Weights of a small transformer language model: 9 layers, 2 heads of 128 (1 for keys and values).
Each number is 128 + 32 x the weight over its row's rms, rounded and kept within 0 to 255. Layers, rows and columns count from 0. Numbers have three digits each. The size before them is the row's rms in percent of the matrix's.

# layer 5 MLP up, 2048x384, rms 0.0869, rows 1604-1652, columns 192-287
099:111111112112196082174095060125127067094090065119157136147157135086137144192115071171111105153133115172175124159176092131111117130122117179164147152188135146133101162127125106139130103150139138156185133148080122109107143135086158060158107120145160135159134104151109122144177115086111107127
095:138060151185144162105122142067111117075144121119122067193136129082076139121043167147105167147129145101148135102136136161134109101162172168101152137148122110164154171123126114148111129164103095100096124143134066074102145089129149139088184180143112142126158140077143112129093126150097104171
101:159091170194129051128138205114087147083176146128148167103132085113073069176156123122122140121154186049173135124182085091085124155102147177048102092104131089105131164124119166115144126161140099103187134122109094156153142060153131124121131166115112137119165119108151101190133101173101112159
102:136139083108129154104164159143095152100166137131171143114132107090134108113185126092120148061126131152152079143139099118167132119137053105154103131149108172134174142131109172141106098096196083078154106098150101129103156118106058168051147116162116114081165106058140103052128153119100125141
098:142082163080136191145128057175127133118141128124096202093100084134128141145057087094144192139129184132123139111104163137117088101109091115119082195149077152095111166125096163141104101098200099121083090108120122115162131187162117161163129170137136190112131099131110183108132153107151174133
111:107153165192135044136165124151102116134127101173119126082175129022128121121106120124082158178093145078148098141143156129105131147114162088185083121088125134083154069119082138101117108129096085102134167139150094186100103146154125120137143075142164056035137156090191111136133114167089166108
094:132177133141140127136109189106118121176082137136083184126174108156085095144107070148157143138090173090177081114105136162097112156097138159129125143127158097128111149066139152133142078218098155080151115146128128174143106133197111136093167147171148075111166155139143155160060165162130090129
100:103121118126126137141126118122187143130175135097134096083104159113208097169136094103093139092144132119130057169160185139136123103087102170119149146162129127153169176159072127167144117133044084097087089205129070144120088109170129148094127123098159052148143114099105130170081134095147129158
106:104113152103133147088155095106110124114142099132183130134114141100085144074115137137143164151104135121101131159094176092178130126070113144129131106095077103132164136130134122119165144099117127206184106119142101108181079145182154157169125145167085108125165121144124109099142065156118176192
102:115132136139152143107087166136103110204094169109128091144159162103190112075215082084109137151123080117068127112130097078040138157164072084122161104161127128135112152145145121129102047144118145136172144146096107122181138171172158118162100200147072086154123109093149151117153110180074155186
104:122173176112095178112175078192124146158183143137151096120146126139093084116138075084096140172128113165171155075136079187096145174160094100070183154160193160132150105145122141119068126106096043115121097091114146092082078131123122094110149159118119102077130141127179151126135149137144165154
099:114079163107116098160173185122134137149137132151135133109140132127109152116115111110111086082109163108107152162153169124177060080129175109156112192149157084100084128182203099111076099143140128113107177118077069104089141109165117175160144092145148108137134108075135138121127131100142151128
107:145103120167119119127113122143152130111114131172152151122096073119085126114126126044098148139133168134222153125143159131118034143127125146134123138143172124119152155093187071116072118154098140175165180091165141135106134126183168098198118176083150080119149104144139173167118091121149126119
097:126173117126175148141137133148146096111152149144165129125174144116128121149112166099137181143117194125082081130094156146089148117106119118163088116105163123141163136075161135171150140131156161112127070134111176118172111158079110143119065103146181152132099130083148102172070126135206092160
095:132128134126150100115119137097145151151155081120137113155117132087142111093200148149044113151090150151149140107163104155135098153134179145107118155087144143114082141102130142124124103105160157076092126139098090134146147147183112097064144129059071110090144077122097114159128075099160097120
095:121121121203108174183163122109167119147158127077107107121116175173125137122144107143164129121098150118137138070214038202160129063170136143148148138087120136166123112150132136155107130156095126127112061151178122186122129114154079152135099096140182137144105171156161105119106104118101117156
100:086138160159124094084149087148099092099211128164098185122102098176111126129091144127056087092081106101089129128121084137196121128156136085103096144081122054129066141109160163122090142127181142138173150123149145180175124067160204167150106137131134166100133142068080105174152100092168135145
095:105148116151149143109143159205086135125143113102167164107125116117151133163136161156174127184140099109149099119137137131137125169121188122088130111083168093125130108146135161128181154115117168124136136130112167085150193179139121175096091141148149165123075165131097171066130107134136121081
099:155130135104064071124138151148103132143136169121137135137139128127124102168145142075128161119115159067100067108128087109134152118086093149089177140099106060156156146109128078145102127117127141103132185061136119104129156078145113140094120179108122104085117116131133116172097093128098128120
098:150166087114147105192114105093165152167152192152059095092173117120160152169160133090170167150096127147114175107152117108145158130137114113150151123070106178122139138161114151142128080107108119167145167100141100148108115076131144117064123128099202109112154109112148160113107112176148129147
099:144118138114069161123129112107146105121117164133127059179143096158117152144123137123102150104155066111089120180104188163116090178161146132094142114116099072147191152097152164118182138108118100203103060177145031138080073125169077142176130158138154162046126136171138131095142079086133144154
100:144164140101148151137061155068116086096093059137105135157139074133091144167116149145087074103174118102183094114094201198046120126087211167162136130130136152169115105130118071092104075113108134126073125157123074184167147116150062086118151130145151112138136164107136118176103094135145146082
098:134151128221117180127113086047101100132141116086133145145142167129132092114116128177071171155121119167070181081231125143188087130117152115128135181139096047154160115145196148070099125145146098044122140067127143078138081149168113192143101068131119168129130106148156126143100166152108109119
106:117106101088147153121149147109113108081164115120073164141181148128108141148123086079119134114143144132110115128101126086146122068103041096169151160161172142155154171120170146057105144099143144121118146037097169059110117087199126142082174105124154144202139062116152169143125171073129129104
097:186134137078044168095155097146088134135124142087137118046126111151099154083149133133109098088131209085123114063044154083100145120100115118118116142173065100140131103103053128134110100114072174114098125142092159149129144145098154037127147083151120113177121144155143098091155194156140167114
100:138148070082123115137138147178082109125139151122099123103120097070162106150112106156089106121155107148072146151157187169176123183164083100165147139117108160128163153156119140108140109149178150105102100126154147113103118134162129139177125142141188079150177126095160119191098157151076110103
105:148143117173127077141124100120078078129099169138135078093084215173122152116105142145130141134115156123135123054141172108082165199157123164122150112083135154095110086118125221164115109048101161115051147192103154123130168087098136136141119171146130088155120066130118113130129067151208078107
102:190152146112122143132072032139103156075101155170175153061070176160153174104126093132158171155090131119116071126130093133017111092115201169120084120130148152109135116120100111173142099102151121097130167144132107113135106128129103129160142131172119103096089152113146175161138119162118109120
097:090111185158130167122049109099101053133077116043162096163107145105126112109134166136094113115221125114097100087049127140186138141141102091143101080131102138061119107107083135132144161062079143084115119145117129161072111109145162146105096131154143130167158106186157163119093140168125095139
112:139127192146181142041109118083131073178155150109061140109152153098158136092125143139054138108114103111137158155144186091130100148179136067123161102148131108106149141125188129143080124142108140126111118124064112134104142150085150133108122134172143095139117133141108062143099202088116166091
095:108160060167106147139132111111118108118129090144161173112121145129142125142120154113130147168075088149095140165119107157082140158138098107092151090108132096100146101130141151108170128150114101130087092116125201124090149076133078160158170121120084152142022105184067169066088142133142114107
103:142141106150142139098096151203094097095075115123160120146118194142112118046104135166159153072047175129158160094135100168102105133169099168122102126117129127126107146150087183108154093175099146148168153153038130167087150160129087166053085110115130100084148153143206156123159106146121085119
099:168110097192109063078115069136121118174119165135121120110057109114115109137092134076125100163075106105137173147132166158110122195175131141155133108120142176121103142076128126119080141190169100148156178076156093122143122064127178141048184121116107072116087107126106112169127123114137123165
104:173092136188094141148143121123160110113190155072163127101110072194103131128092132094081099118173112127154140175082156167144099035121111119122110126134167141160132109082142135116135102114109129172114087214160126108062167107090127097112136098112217130101133150166149158059123099070130098170
105:092109111146123150119156153115089110097159144151150088109129190119133151085124117164109187123153127114127063154067113128092117145100148204152141128180062098113142084032155193145177120148159160107167142149147146105184123116144116165127113165127157165111131102085125129125139130107077162105
099:093099094168103130110190102162165142138113028117039149099139122106138107142129143179142120133115115157141101127118136147074136111095113136092169088131124130102136179103099135161156117093111123101125181164123173091224081153122064141124198102096164133154088085125088100148143196159169105143
099:071106116109097157158149073090111088108121108128139149087116120158134207160115081186126109087137111043166163099134145119134122116137138109156133112139183141122122058163119139135115179103180120132117176112148127107129089149162176094106100096135065123127187131125092116127073082181122092083
100:167079165163161156127217138103160101149152118099055137158122125098146122121151167115158170112124113110114091215111139096184180090191144107122184165136130127094132125149165124085059101146107134070174115102174125145103110066080168081128141104146110110161173103103117161108138143110117164169
102:225111124149141121097168110132143138140075180102141105149155113134151131130147148085151193147089125142140123113111115172179123121179154111113114163183121163077117108130227099157131108136095120121135149152173135150116150109157142090120064079151131091111169144197072170067159125138111111133
101:119145189102128116132171095067071092110138086100133100131146117124147201168117112164095077120143152211152142129147139162080129101143105195150123116135112092095104133078111117130116143134105100122125107139112155128167169082141107153140148121104138148115109121126112093077117127081120142120
098:102127090139125102135140158143186143111233172134140105159037147058148155168112069121090169097105151114139182156071072130198147107128105193108068125103133179094129110140129139089163129092137097175095127132111115148117165067125113099133108106152086148154130045110157141180158100157163117149
098:154061188168138124104158091153143162123128120094151095125148108130136168092113137112105126141078127198174148157108123113126122155185077131127093178065148135087100131113190106127110079148160178093094169122110131131087081110148116128098115109083113122139155160105093130177173146148093139140
098:127134134137118127081114126163126135109064105155188160168076118102166142101100142178085118117120121112124143110074153164135084147150071159137145174165164150110113129073184096191154147088120111119114102131141156110103136082089167175085157141159138143153100161104106096141148119118121122068
098:141143093177106104150133140074098132071082138128110142069142139084126161088106110132132091176074153185126190131094118208130131202146128071159094155092156110105116111165103177123158100098136145101113114105093131178124145090132058086126160107121138084120115158095111120115138094142115122106
093:108170120133092139117080122142177110165115192136160107157111182114133130107161100132170188163140226105178096177132164096155092102098112099090075150182092086109170162091123098146115123188105091101124130112130107175129091112146108148112124128112131127147128141129131164136111131139131141115
096:118107103098112102223129116120110111111171132124137193118164164168179156168153077134136144116145100127121135168076133159179163123103125190139116090127126083133078128126128094064183130112131059103071084086119113152179089120123123089168097102185169128115127056175145101143091154095110123087
097:146144141109091090118093139176108082063080145144099128127168158113150093156151097133126109185150133120177096157102076067161072149112148107132168141097120096155089097121090144094169094103069143211094092186168071102142117149078121112078148110131130122063180103164153109165111128082130137062
097:164141127127103207148130124117085166142075110123138148042147135098126131183177149074133119131193172111147110131118157130117183136095126109143178202129127102139136111115130112108160151068180188118083121123147137135127129190158124097148159081136072134077100129155184077103101145155068108116
097:126147188143173086116132091099154227108107078107163202144130113130064113160115122130110131077107183177094109099155099153178127119091179221119097131139113139127123120087090134136096129092088110138159135178137107090096139143102085161121115127097091116159125164185155120106065101112099159136
# layer 5 MLP down (transposed), 2048x384, rms 0.0352, rows 1604-1651, columns 192-287
100:175111163137106125137120178173064137070157164151184074095131121187097134109193168050138224119146153085076140104123146089105132125121164159108117101121154143174129132122145159105081132108083166082159096143067150106172070109156125126180093163123123138098148121142135156120096079149097130116
101:074138020179072120128147108161156111126120075178127114141075130154149120139137156145149108106149095137110068106100172103077115169146199165137113146110185130098130181150097151125146102073145230170124137082196166091157165162098142071162093141102144092117134117123152082134120092148117135052
102:067122103082169131187109125133123159190129134101108134115103173168129080102169198133101053168117081136060136078111127128125112103108156138145121114090149169107182126133112077178121074126141108174068148090181104122112141164122050161185133126125128163148102118156059178140119129112143109142
101:144151110092126108206123154164146121129054155136101080116165179084153196056120126127083103182069103090156158083113142138167128137159175113109105124182160111173136152148128145188170117167104122108081187151155141135142127159166113090147149169086123139123103122132150147110169122138117098125
099:124213080175087095186108184169133131086167098159117131146175109179148131140184166172122094116105087147087141158098130095146134146192146155170172135105177164138128127140186112170088140169067167145128143161136115155097107152112092094178162120159089047114168170116123153176137103086113102160
118:187070076067170158104086137145189107134143124128093120139143077160078146168109132056183123105129058122102134081093112111072124163173076192169117113199152176116125147121157158109044120176102154150175153135120114121131138094141120148081102121112080217161145104131098175163132114171142165206
098:141151134087113169092127149113104148149117148153124131118112142094120118125137122107039132116119080198143148153173144146135093128129200122105094100130084131173083125097162107118107155048096103174136135126157118090091115127092126088169164136127098147053139055083157133069104157134140130149
100:178136220172161052185108173068141120164115139176173137152130132149091120174115142157175118157080122088133157107088068103174130120096072093140134135085079101124078078139140117150113149162162100110117114135130076134140155109090134149203122120158166093121169113121138157097147102158149117154
106:142184107094121110185100154125124175144156103130160112110147099168108120176152129094111137068109188151105129172152126148087157154113101118092081099097149101146103098141177140121112177109172126121181123109169155136147138149058178070106141105130220125137129089173172132116120136140152136062
103:116157092149140154124121095120094147158119135169055112081144184133095070168125121167174116092074132094173114137087146178135088169147125139124149083097139099179140128162152141154126149142156158088146137150157121131138148152105110184179150111156115142103105153166163140110173119103219131100
104:129097151157089086132102126100098066140105172119168138136184107142138141137127139142163165114125102183097151162085156120170089119122129143156112109131146153166121172079135116122105130132087156086148139155145066149134086177126205139091173157081105124176148121158100056142168191090160132191
098:169139133137153202104088143146149211153108163085139167087120108064161106137126163115097121142107092119118167101104122132157107078150113132065160116070038171134132173106091138112154154077118113103128177112135145153116100130075174125095149212114088175144105125165140116111111120115098117108
107:122168152068068123118160089099120129124158169075125100069087114124168091112120122133107160133180092162073160142160084088134173159117163076152157143159179126137165102120114158143146186118109104139141106099125097142124104081128092124154149140130086109190079167172091042081112133114134106124
099:156142164128119147229114098063114156140138091148139137092104147082135128075116169173082063099133192068107169146192202147149100125120122112096165113169122146141165072115138201148089176112096123175129092106127131109116088108120184134122192092144127099175086136112068144096182100163153124097
095:149135123110097133166117120169047135080139179162131108142161099122078143094111163108238119118115132084088103192084129115087132123063102157095167102174188114156127107108083168127153150153108046145134094113112156164091087098108179139167095101170111046092111120143091130143122191088111123148
095:116158090110120108117124146071107112173151131124156098129125157126105183098111203149131087091130102096154105131113196213217084107092051106135113165120173054063112085086161119088096065112149155078055167120150084165080099141096139109126150106118102210141136135122118035137161057132134132097
098:133120131085126133160111136126122162147065168083125108121144092090088116129115144148148091109118122140131154127092109137128160115074095151150148154164162164161158143159050051100151128144150098164093084133095117109121119161093072095126136131108131034106108147156111130102070130095114087159
097:174129141090092172123124154072171148081155121132028114121123111124109119155070080145144116113122156105103132152095118138132131076078136129148094100128108162087177131118196123119049103145164091159136119143112110106099078065096080091179133137119137082136131122137131091158102139074140132178
099:098247120090154127128154117122175085103107096078148104074126049115087107187146056148086102175073151201122120107129125149100113085123115121088104075125108188062116097129159108118152160151120104129129124119095125132144132135107091132164160126093119154135187153112134166205118086099178132080
096:077074160165150144116140120134076063124092123123177133176087124161124081108167137146057094157176115144138091158077121164166097134163156094107112062129136094162090120132119097123199181107149171079100158134112089120130094134143144097218097142140110120162053118127097074174134161104103171134
097:097109177116131133119154179142128130130130111120093111113102124106141126117106070069113083154084151124128114083141092112107177123038158103127079172144134202108148098130136094087097109125128177105170200109114167151127143130111125153108115163091128151099129134105146137133123170093135115172
098:120113154119149097139134117141083187079186139147157095122121149126189084053164101089142169150109098163097191158124083120112127121163092185114192092101078104156155146110132143126073130139113108077145129156092150122131092143137104124100135050147153111120092152163095097064138220114094137141
097:065112121126168103167156133174196051081135114157158110108119037154104148110143124069139103132117079152120120099106085100100160074189122093113124064121162135150078176181107153110123182156167121140142172135111140151115130108124151125112150168079172106107138083116065124084169107133141136134
102:179169148155069074173156150100130118121125159178148114152142128135137140128094119167172132088095125176122124097128151113122085107138141141120103136153143181099215110164202143067102144056112134086075142115096136157136110125099159144120148156137135121121169119180099129130113108148150130174
095:070136144150223138120123156115151160118113152113167148086118164098142102157101123192164086167128067167133113196117097160102105143166109131135097116121201172139126130131189097125171154162171088244140172166108126069113122107162123116157138120108130144137116130104192116159083162028090066073
096:186183141142105118127100109106128105175088088110149082096179164142098175148141147129111158185106138085147091142177095101130145096109139095125129158173148146130089124135117145118130141115126121144188132139141116135129120171165128170067162122135041167151130128139105095103140118085098142165
105:150081170172104127152096076106138116118140127106167149163159050156101130179092151093175158139105082123092127186055136108158203098151092154129103145092129097168091106130139148180070137094183140103126153115112123127121127171128130115137102069125186161123156127150140153159106150126121133121
098:134113168091175106135108176121164086113130137170121164182159124112135120095111114091120125168089119141166174133137122102206180094113163144161139129056085125142157092171195097108169102176100111219141102225121159167189156099126077075126148143096176085156145083174117132051118199089206120064
101:167119084028113054112130144146162123087136106174100175103117171156135139207118139142113086105088046109104175108145150132093127121133103151135176141114107122222136101142112126149140135119147150111152180101147164129143132178131096109093163114122125168141162129165142137124197092086150154121
108:135096117126174114139105109138140140144091183084151074088127142111088150120154161130104166231124091129116115131109096103181126116116173091073120108097110130083145134172131107128120112167087119147131140122128096119098076133112188070122108105105095137078178217081131176120134151094118169166
095:129080178104157139106134090122114108150159085128130129142114104150161144089150122152146165136138190097159161117166141134102062141092163187187074114136181149145176108115141110149120160137160190088141135106100106178190123181128164113129074122095155170160171088114146087123108141140168126196
100:143066141152130151078110130063119144203127147122128101150091210120147126109133103116135115176164129171133131139118142108143168098061064085104129150126114167155155157114110079125173136074126114138083121107120079065083118117098230081112174140145077174097102123133075135145103169111112198146
095:118104098071141134171077127099141139125148071130128085079174138120083176137168110201120117139151099152103093091116109108123149043150135128083135132148163123132176133165109135168121104116105151102135120107108139125112106158121090117182076134150132182110129193112128124108111064142166112128
102:101141167097140151102145153147101114116214174130104163184115113135130117125147132159144069081077090104110129119124053087138186128077175069130170136111121087176122191097116186150120135095161149158128215155124170107132140154156139146117115113148141137188129129142078150108140046179163089158
102:182160140112151169109078129071120100126134171122086133116149134102126115117116184172099120155126108089129147093172116135203167136123119080133183108135104161185120103168121096072154116143053169161096096190124117147181127107117088131149095066120114150100117140130128089127109071129126154161
098:135114118136134092143172098160094131136126215162165123119129133132180168123102096143153113169179121109099166087060113129096128144156154193098096178165107154107095095117066085141133123127149160117104074076137120092111193123186189092129133126106126096124137101088148154113125084119091145209
096:191134160119157146149150124144125145116076097167184126217198099083092108125103155084116124146117118140115120108062139203188143154056142122125107131101128109188174179123146082085158093173072138180097130134149127152082208122161118161071141159112155154126060088193118063090116101172141153177
100:079189108101096131128125165129143121129192120159137128082120125142134126153118149142096144083137134124169119103149110138100151077184197131161115064118103115106163119146088125137082122129184100126130152096076162060162162136159105161154082140183117128136079169157083161126148107095099131120
105:131146154054126167117106122140129151127101137133103144135055169124161113120158120082149181202114119145119173142142105130119124132086085200169153163067117185142092114137080136112088122147124094135114139167086177149068172140087187196108164131128101117178076078083124103148126086112097103077
100:106132124136127150142146128116114142151124148108060225136095139163130135066148177113128134157145128074128097147151132144061157162102120083099181140148121118108249186139119127126099118147136161121072102130130118200174165074116128175103148237070065116130144107115086178138114134150138123137
101:168080120172128088148115158088091124148112089142117157117184164092123109122191121120196107104085143124131053191173143143079093160157122114157148112128141135153174129073163159112103115112140199091185149144166142066088154167143149104135135162125123110115140076100126138158078073160146111128
097:136177106127112085202125119121162132111134110128176204195099086157035124118157130052127089099145171109155145146101150128130121179123100117134160121133054119185103119138083134151116152136117107165159117112109123157093116109136114153138109146159093110139101116132125143108132129128209103166
099:109131143141167165107129103071104117124195078129098080077103132160161038109156093188119155064112075119194100175148117097148127092130104142074117139118110100101111138106037112125112149079154114142147125144117089084132158127137146096149088072084094114089136096120192092128130104117130063117
098:123133134064108121166130132147127150151114096158167117207131131134137103126116061102145092167154125130104082142128129079196121048126147146094132147106081154106080112114169094091146155132092093097154110142139104082142126136135117163102083155173091218182179144090136112139097135157180142110
092:130089115136138118184162135130027125130142103111085162099182119157170156166068128120067131086157095151140168098123143162176108177099166193183177113143134080152146094065091111136133124079182175139145128143101139117067163128116152122093085118151090158128108094120166112153172104101148147137
100:103130117162139120150122178209159133101120115153124100168186083149135200136156092138103138168083117122100143163238111160106168115187125104143118196188118163079079113124155165217124145137099190152162110158128118113133148112106130128062136163095086136138084126120133140179170110112159111118
101:153124157127103214129124099104090142129100103157196122133109097159129160111104115097123128079092181172091164100142111122175095203115108124135156137107144148110123126105089127161121142068136091110140140164168207115088105087150156114145122171125107095136166133144136130149099156116120128061
096:130087175099183060061111131184118119137164080141132169144110102124136129137160120081166130176132109110139151169122061112089139130132122097130155152131052149057088081102185105115110119104130150099119119098161078068204170117112082143114116086110165160083151188140124158120144157134099110163
# layer 5 MLP gate, 2048x384, rms 0.0826, rows 1605-1652, columns 192-287
102:139139079167184174175126133142103131075188135118190168092087130072150172186074163135116163134138127137160147140112098096136146168129134159114103067113120109157128117151170114107145160156100141090116068144086124158139138117102106178156201132091116154127085132146100213120123201102088176104
098:126084087146120119072110170116093133185210080193140196139062077160111137148099144192174194121085182157134147147118107110197096099108087093133086127113108099145150131158109113074153087115125111127121166169184161119180177159114187103183147079109061142166120149085136105110092107129143124114
099:137141168051097089152129076054180141140112129136134146060164092089147124092117124180132178111152155124066143118121114140158125116144120097101149137129104128126116154124146111095106139094145086112070071141123092129139156080158143103118137128139100133129176119071090182127083138113075142137
098:099155138078132127133089104159140179141129161080107135145107111125171128096094077147142171088107119142099148156038133143104052159149088091123171154146132110135122123164091083111180117090111125101127103160159108074172119134124138081119125108183135116118127093203067132144184114135129179152
109:153116100108189092130032113170200106122099111098141151128119119134127122159094146108174132083159112132113143117097146153130110152125079099117131146197104146154119164141084142144055065136082123187123164101108125104116128134106131176086079123147178170153117107151133131134144088164110143130
102:108178148129115179143064112111134147132123069166110133216137131128139129137108120097151094163123121171190161129150120118145181127112105160088124164057219164128122151144134181103152082170154103117134108109190129133090164123148162079120125118116141099099097091087102165144149131133084128051
101:118149068152168123107095112109154171086098131169097132169106094122147107096013116150133089148091132078164136190168139137133160118155164111112126160064106077131188155128128125153110121088129163158148122141090133147152090142168166162116127070098136157177134185094136116094120096196185140135
109:099139142183097137088136115142133074116153157112169094095145193150097124163120062157123139113107091075120147160117113163166137117151121181019108125112147114114120113121180160137142159120202118130095144151213122085146060176127210119130176137127091126125085112092066136107095076133172141079
102:108121114120194128081114068124151153169149046169137105126138105142134110125147084126170163109145154102148177105102161145121125119122117151092132127157095164167113158170174091167124130123112178189109114142110169095196103119114136114126105144084154155089093137154093166121159149141120136143
109:112109140131112150095100140125117151116130149117114119054191114140148110111066171132088075126119155056102188176126144110118106129159153137097134146079058160127098135105144158124148184138092116127159170139087152094097181137195087173069180118169140169165133103068132096123135112125125087126
098:176103141088137135202127144118116108073104111169132150170131146132104120154175117129133117081153145093071157075062110134070171175140115089167152216132078116123122118160105147172093134097112129132088105127105185114060156102111106075130134082188185103133131167090181147122120149154087130135
102:102114096114112130134125135113141166101154128136137099160136061112197048134185149128147173119151099128089137101076069152119143175152185091136202205102180143148105163144167114143146127110172114136204132149149094114203107144142090113133076190180087185102145165116102133119099116107116141101
099:142114120148136100198059162123146101145165162090111127141145062116123151103109121123128105098176214148081077198137142145091127129216181131107104144125141154123106141072077189191076153143163183215213107093087130180168171144154112107124109124160109149110140173104143079098158132127178099165
091:143123137110085093159097089179080117098128084146141123076206171098141155154101137187097094099138144111195165114131115090121103202131105104150111135136106142115109086128100139093158119109095138133154129111109081139145140182132098084137145131170162115112074111128137139138189188114112186104
094:091137113146176112155128141080110149144148175109171133141096128098131102082159111100118131136133148203088201089109184100109176111129142109107145118129135173105191128059081114115130145162156117110135094146135184099119100166124214117117086142154122150117129156036120140168107102115206159148
097:136154081138040114186171154118178087138094096084124146133172125147089158141087095124116106059135108164196211128102150146097117087174081202109169232130094087171099192082120131098097126154161128131184162167121153181138114152101180118155182163091089089098157157203123142110102172079096074130
098:110203163139094180122087133121151104114126160106090142086193166092158115123065109140062088116128141133100059120099152123133167139090164195117052105154138080151088109116110146171126101129098132170088124099077134158135147120068130123095142140160104082148162155140176095170180159067140102125
099:117057126159085107123151145131129121181086136046133099140070143128195106129116134142160148136125119109146124151126175181162117158083091154099136165079133129077115112137114155173121051164128161150162148110121117064023097097141082123141138123153205157107079169059173146166111163112118114188
094:079120173112133054126128118081167126119148140044117182148087105172133165151219094184108133136118202141107152133128132101200086116090109073124214170223132143178132125132136173123186129167083136087093104112110143121074135133167156156147186133102130142165138168178133165127189104129088127143
096:110138165084169051152184108164117153177171102093124132146149098124159119146101131139163141134123131097151157143138162105084072096155123131094105115112115111098215142176078140117148141097133136144127107100156094163097199156137134114123133143180164061144161100187103138148119092116088107095
098:121052119137043169179146073131106095097158142098179143071134104190019125189126124121174226151154167073099150128122128120153126130092069133092134198174151107173108082180164171145160142145139104092133132089130158118129091160108110172098173106116154099146118115096075137121195150159095080196
097:096152180132179173125108122088126133106123126103134122131080165127108157162099126092064135073124061076131131049125089208180186178102116138103127069187141113107120068107070176177103063122137082112115122127131142143154083153176140164141140105155161072093150137123156116148099089139093103121
113:094166087143135131064056107162160097168185122124061078120075120145142154125147165152117098145147128144092103082140156159120128123149119196081162101150120096104105122139099155201126125151149119133165165150149161117168152138177094120150102119125121107138097143095151115133135175120133117115
098:126109135137143107088120093133068149133184129064198156070172115120126119171137096255134128190123184054172162078166182185099152097102079099090113134133160113117136167114115150124170148088150158112103144171152129117131118204155134112118085096123153105176116148169145126219173147138099147132
097:101107114115111140138148137170109149131088163097125155128132150086123094123132130131106090161141100178135138156091123119151123091113107147125178118146107101167093163124080109139131105103111111097162118159156145089128090105112074117164142130115142147143147141063178085200138161118158148133
100:145104148130107154141145147131188135108110078159103139115172116109191101054138116158128130163159132128161087141102083112144071133136112144197127113112178150059091140158048138113123127105142125188110109116173117149135122166188123135077152090120118139100110178034110148160112227094154140185
099:168144137085119142126160078144131163207160135181054164082128082149143149123136090104093146161151113111142124149115108162127181136079118114129140118124134110179194127165167108170194055136113137143118148147127086162170100123121142171159168156144150093150097150170141080092124088144138056070
098:099109069102121124176086111067085163179090116126116039109155133079096113108120137124161154136104127096130145089169130145096147174130119183145139084145171129095179119131087156118110134110134159119139132111155127131107047086159096095143124108083164165145126136092134196156130087128124058113
105:176124139129103134123103106145189071169098124123132078134106200145094094143101122122114121138120096150107111119086143129065125078131097098113167106125163125110148099081118157125121105089155079139159114148085157115133121179110144093108182132166091147092194108096175176121119188129122124100
097:120151121082066082153117136173125119100158152141153153125142190123075109145089167121177147207103054097117152184098094132091165099128048169148161139107078110128155067146147150108118095138132057190125120105154135126117118112100066102180169076147094096156107076103122140136062125156127056120
104:092162113103092140187106094187109107123122103126154089086112090124148149111115143143118117092081126114099098133109125082168070160037134122170175119089135080106109101104125149111069072094133147100133173160212098140132128129125186140147062166076139174102130114075145084154106056088156117079
102:137107114141143101126104096078115122155161151125178098076142059138146108154117094142177062107115114136085062069148132110141088165091127138100143097123162111131069151166105116155165127136132076111130144118159138180107143145080123157083171088136121102049100125092065137109152166120193162149
099:143148135144146140158161080118118099099186078111110125164167105100051132154182171090175145129154076151120109141179090056095134136103101100143140154141110052071134162138103157156143131159149140110144177123161181157149100183173067077144123061118114139152135119113140123167148117149143160127
098:168158153130142141092147092105138122136110160160171113092115094134121086117130120122139179104100069086101091063140099161082069090093133130123140127163122164134117178115088214144136125137187131158136128134146150145176177081195163130084155164136122102153170137107082166124126167113087063117
100:164119123106086114127129170086154110124108177144155113153115123178188111134173063161093107106145085183133129069086130111105127120133202179142175126126132130190120166178176149168161144136083107113169090125136127136106069145129119089142086116119201124133174182128182138097065099125087138100
098:163128139221088140093111083115133164065146078132129132170103167182127088098175143062124161137139153104136108159118144161153145102134150078099123123087168127115190224120133181126154074161105102139114131130124139125083109118135062065117130168132090159095106079097083129117192133143155098135
101:191101123103072140139118076144200181077091179128118100117116134127124191084186121126124058149146092141093170125135144121106110089083109131078134156073156115121113118131118081076121139091131131130161171134106112102111121030113104128079149100104102127129135143157145137161108158136076135095
106:127167143160088152113166101190177121092086127095112077160175084141129084112133151107113103118084156142125180187127116152116147117157156100180132151084138108115105160133105167124152218113169088107172121166153114087136190145117045127131155099141142081093123159122183148115181109111141119087
099:158145100177067084165047147132159090118127142193109123100121123177106093104130104145124112098082134092124084138103135096164189109122132099119087135144118130161132161106082161136106102125131118079108129146114138187133131165152130103158092142158044135154139154124172196112150108179170154107
099:172160128149143138153160109115142099099076123111090131124150088176183093147142102119121114128151181129129165135138126184147095112153110083120172162111151144178093135137096144157152109103148103168181095142139247114134128103143125144123210138140126128134089117133162094101207142126148151129
099:141165168161116089122132127174146140129149184098152184125156160117107133099125150139049149092129140108098145117166098077166155152129131110072141117164160117084106159113128148148144090160191186135147096097091114110099146142134160131181134082143127121134122131126075140093137151163147121112
096:138109105114167149072165131094162118106165139107073092127121149173133084162129129133104121094150145125171082156153137127088138150150140089051144089117084085164093116161108141148182161147169130170121039183192085114160152151086151117181087169114176125184173167101157189112125139138067174081
097:094146168117140153146104091137199068101099209125082101102142119100139134110153135188166122191127084100134167118148102102116148103118197093096118132096120127142180129145110128197131143088090063177148167116187134087115145223066075139137126106088100131122101123127143107064118161209109169126
094:169143117142116151136126090186104145101095132156142123141088094083131121119147133070136082186130119108116111157138099058152096046130052144170154120098129117151131093141168161135104182126131159140171151130151105066137094187064113100139099077187133103171147163115152067164155095144148128098
098:148144081061154112141125159111117120114136143099072086152095097109201134071134138144136080126171164145148102112081169109073141115093109087151144128084194093085182150128119128130101112117172133110137200185137115109139100115158151105184150096121123148045070116143121136089139100111130134137
100:095176162146147170165098172144113140162132103085207114126132108167160145137105152145172146132145096093102178195147062109117149178132117093114091127114096094067131117119195087098080102118145124109150135127089122113130116134143114118134148170195121159169054096088172091166160134147104103103
098:145162127111153150164144112112159172140129084100131072089083139129131118090068166121100127100075087171084179085152126109120182095158105188175100159178061097159137135088205128110093091143163097150116120136133179147164121150134150139110142133098176128129115099168137153183097120169127114141
094:143165118105176101131158139087148100080103089143186166167201110096111115070068123182126157090153132088160129179180197182132146218160120169120160063125155104095113163101112101069126139157107133162144100082076169155172153129102146076203098150033119109119121149161153113120144158084125118122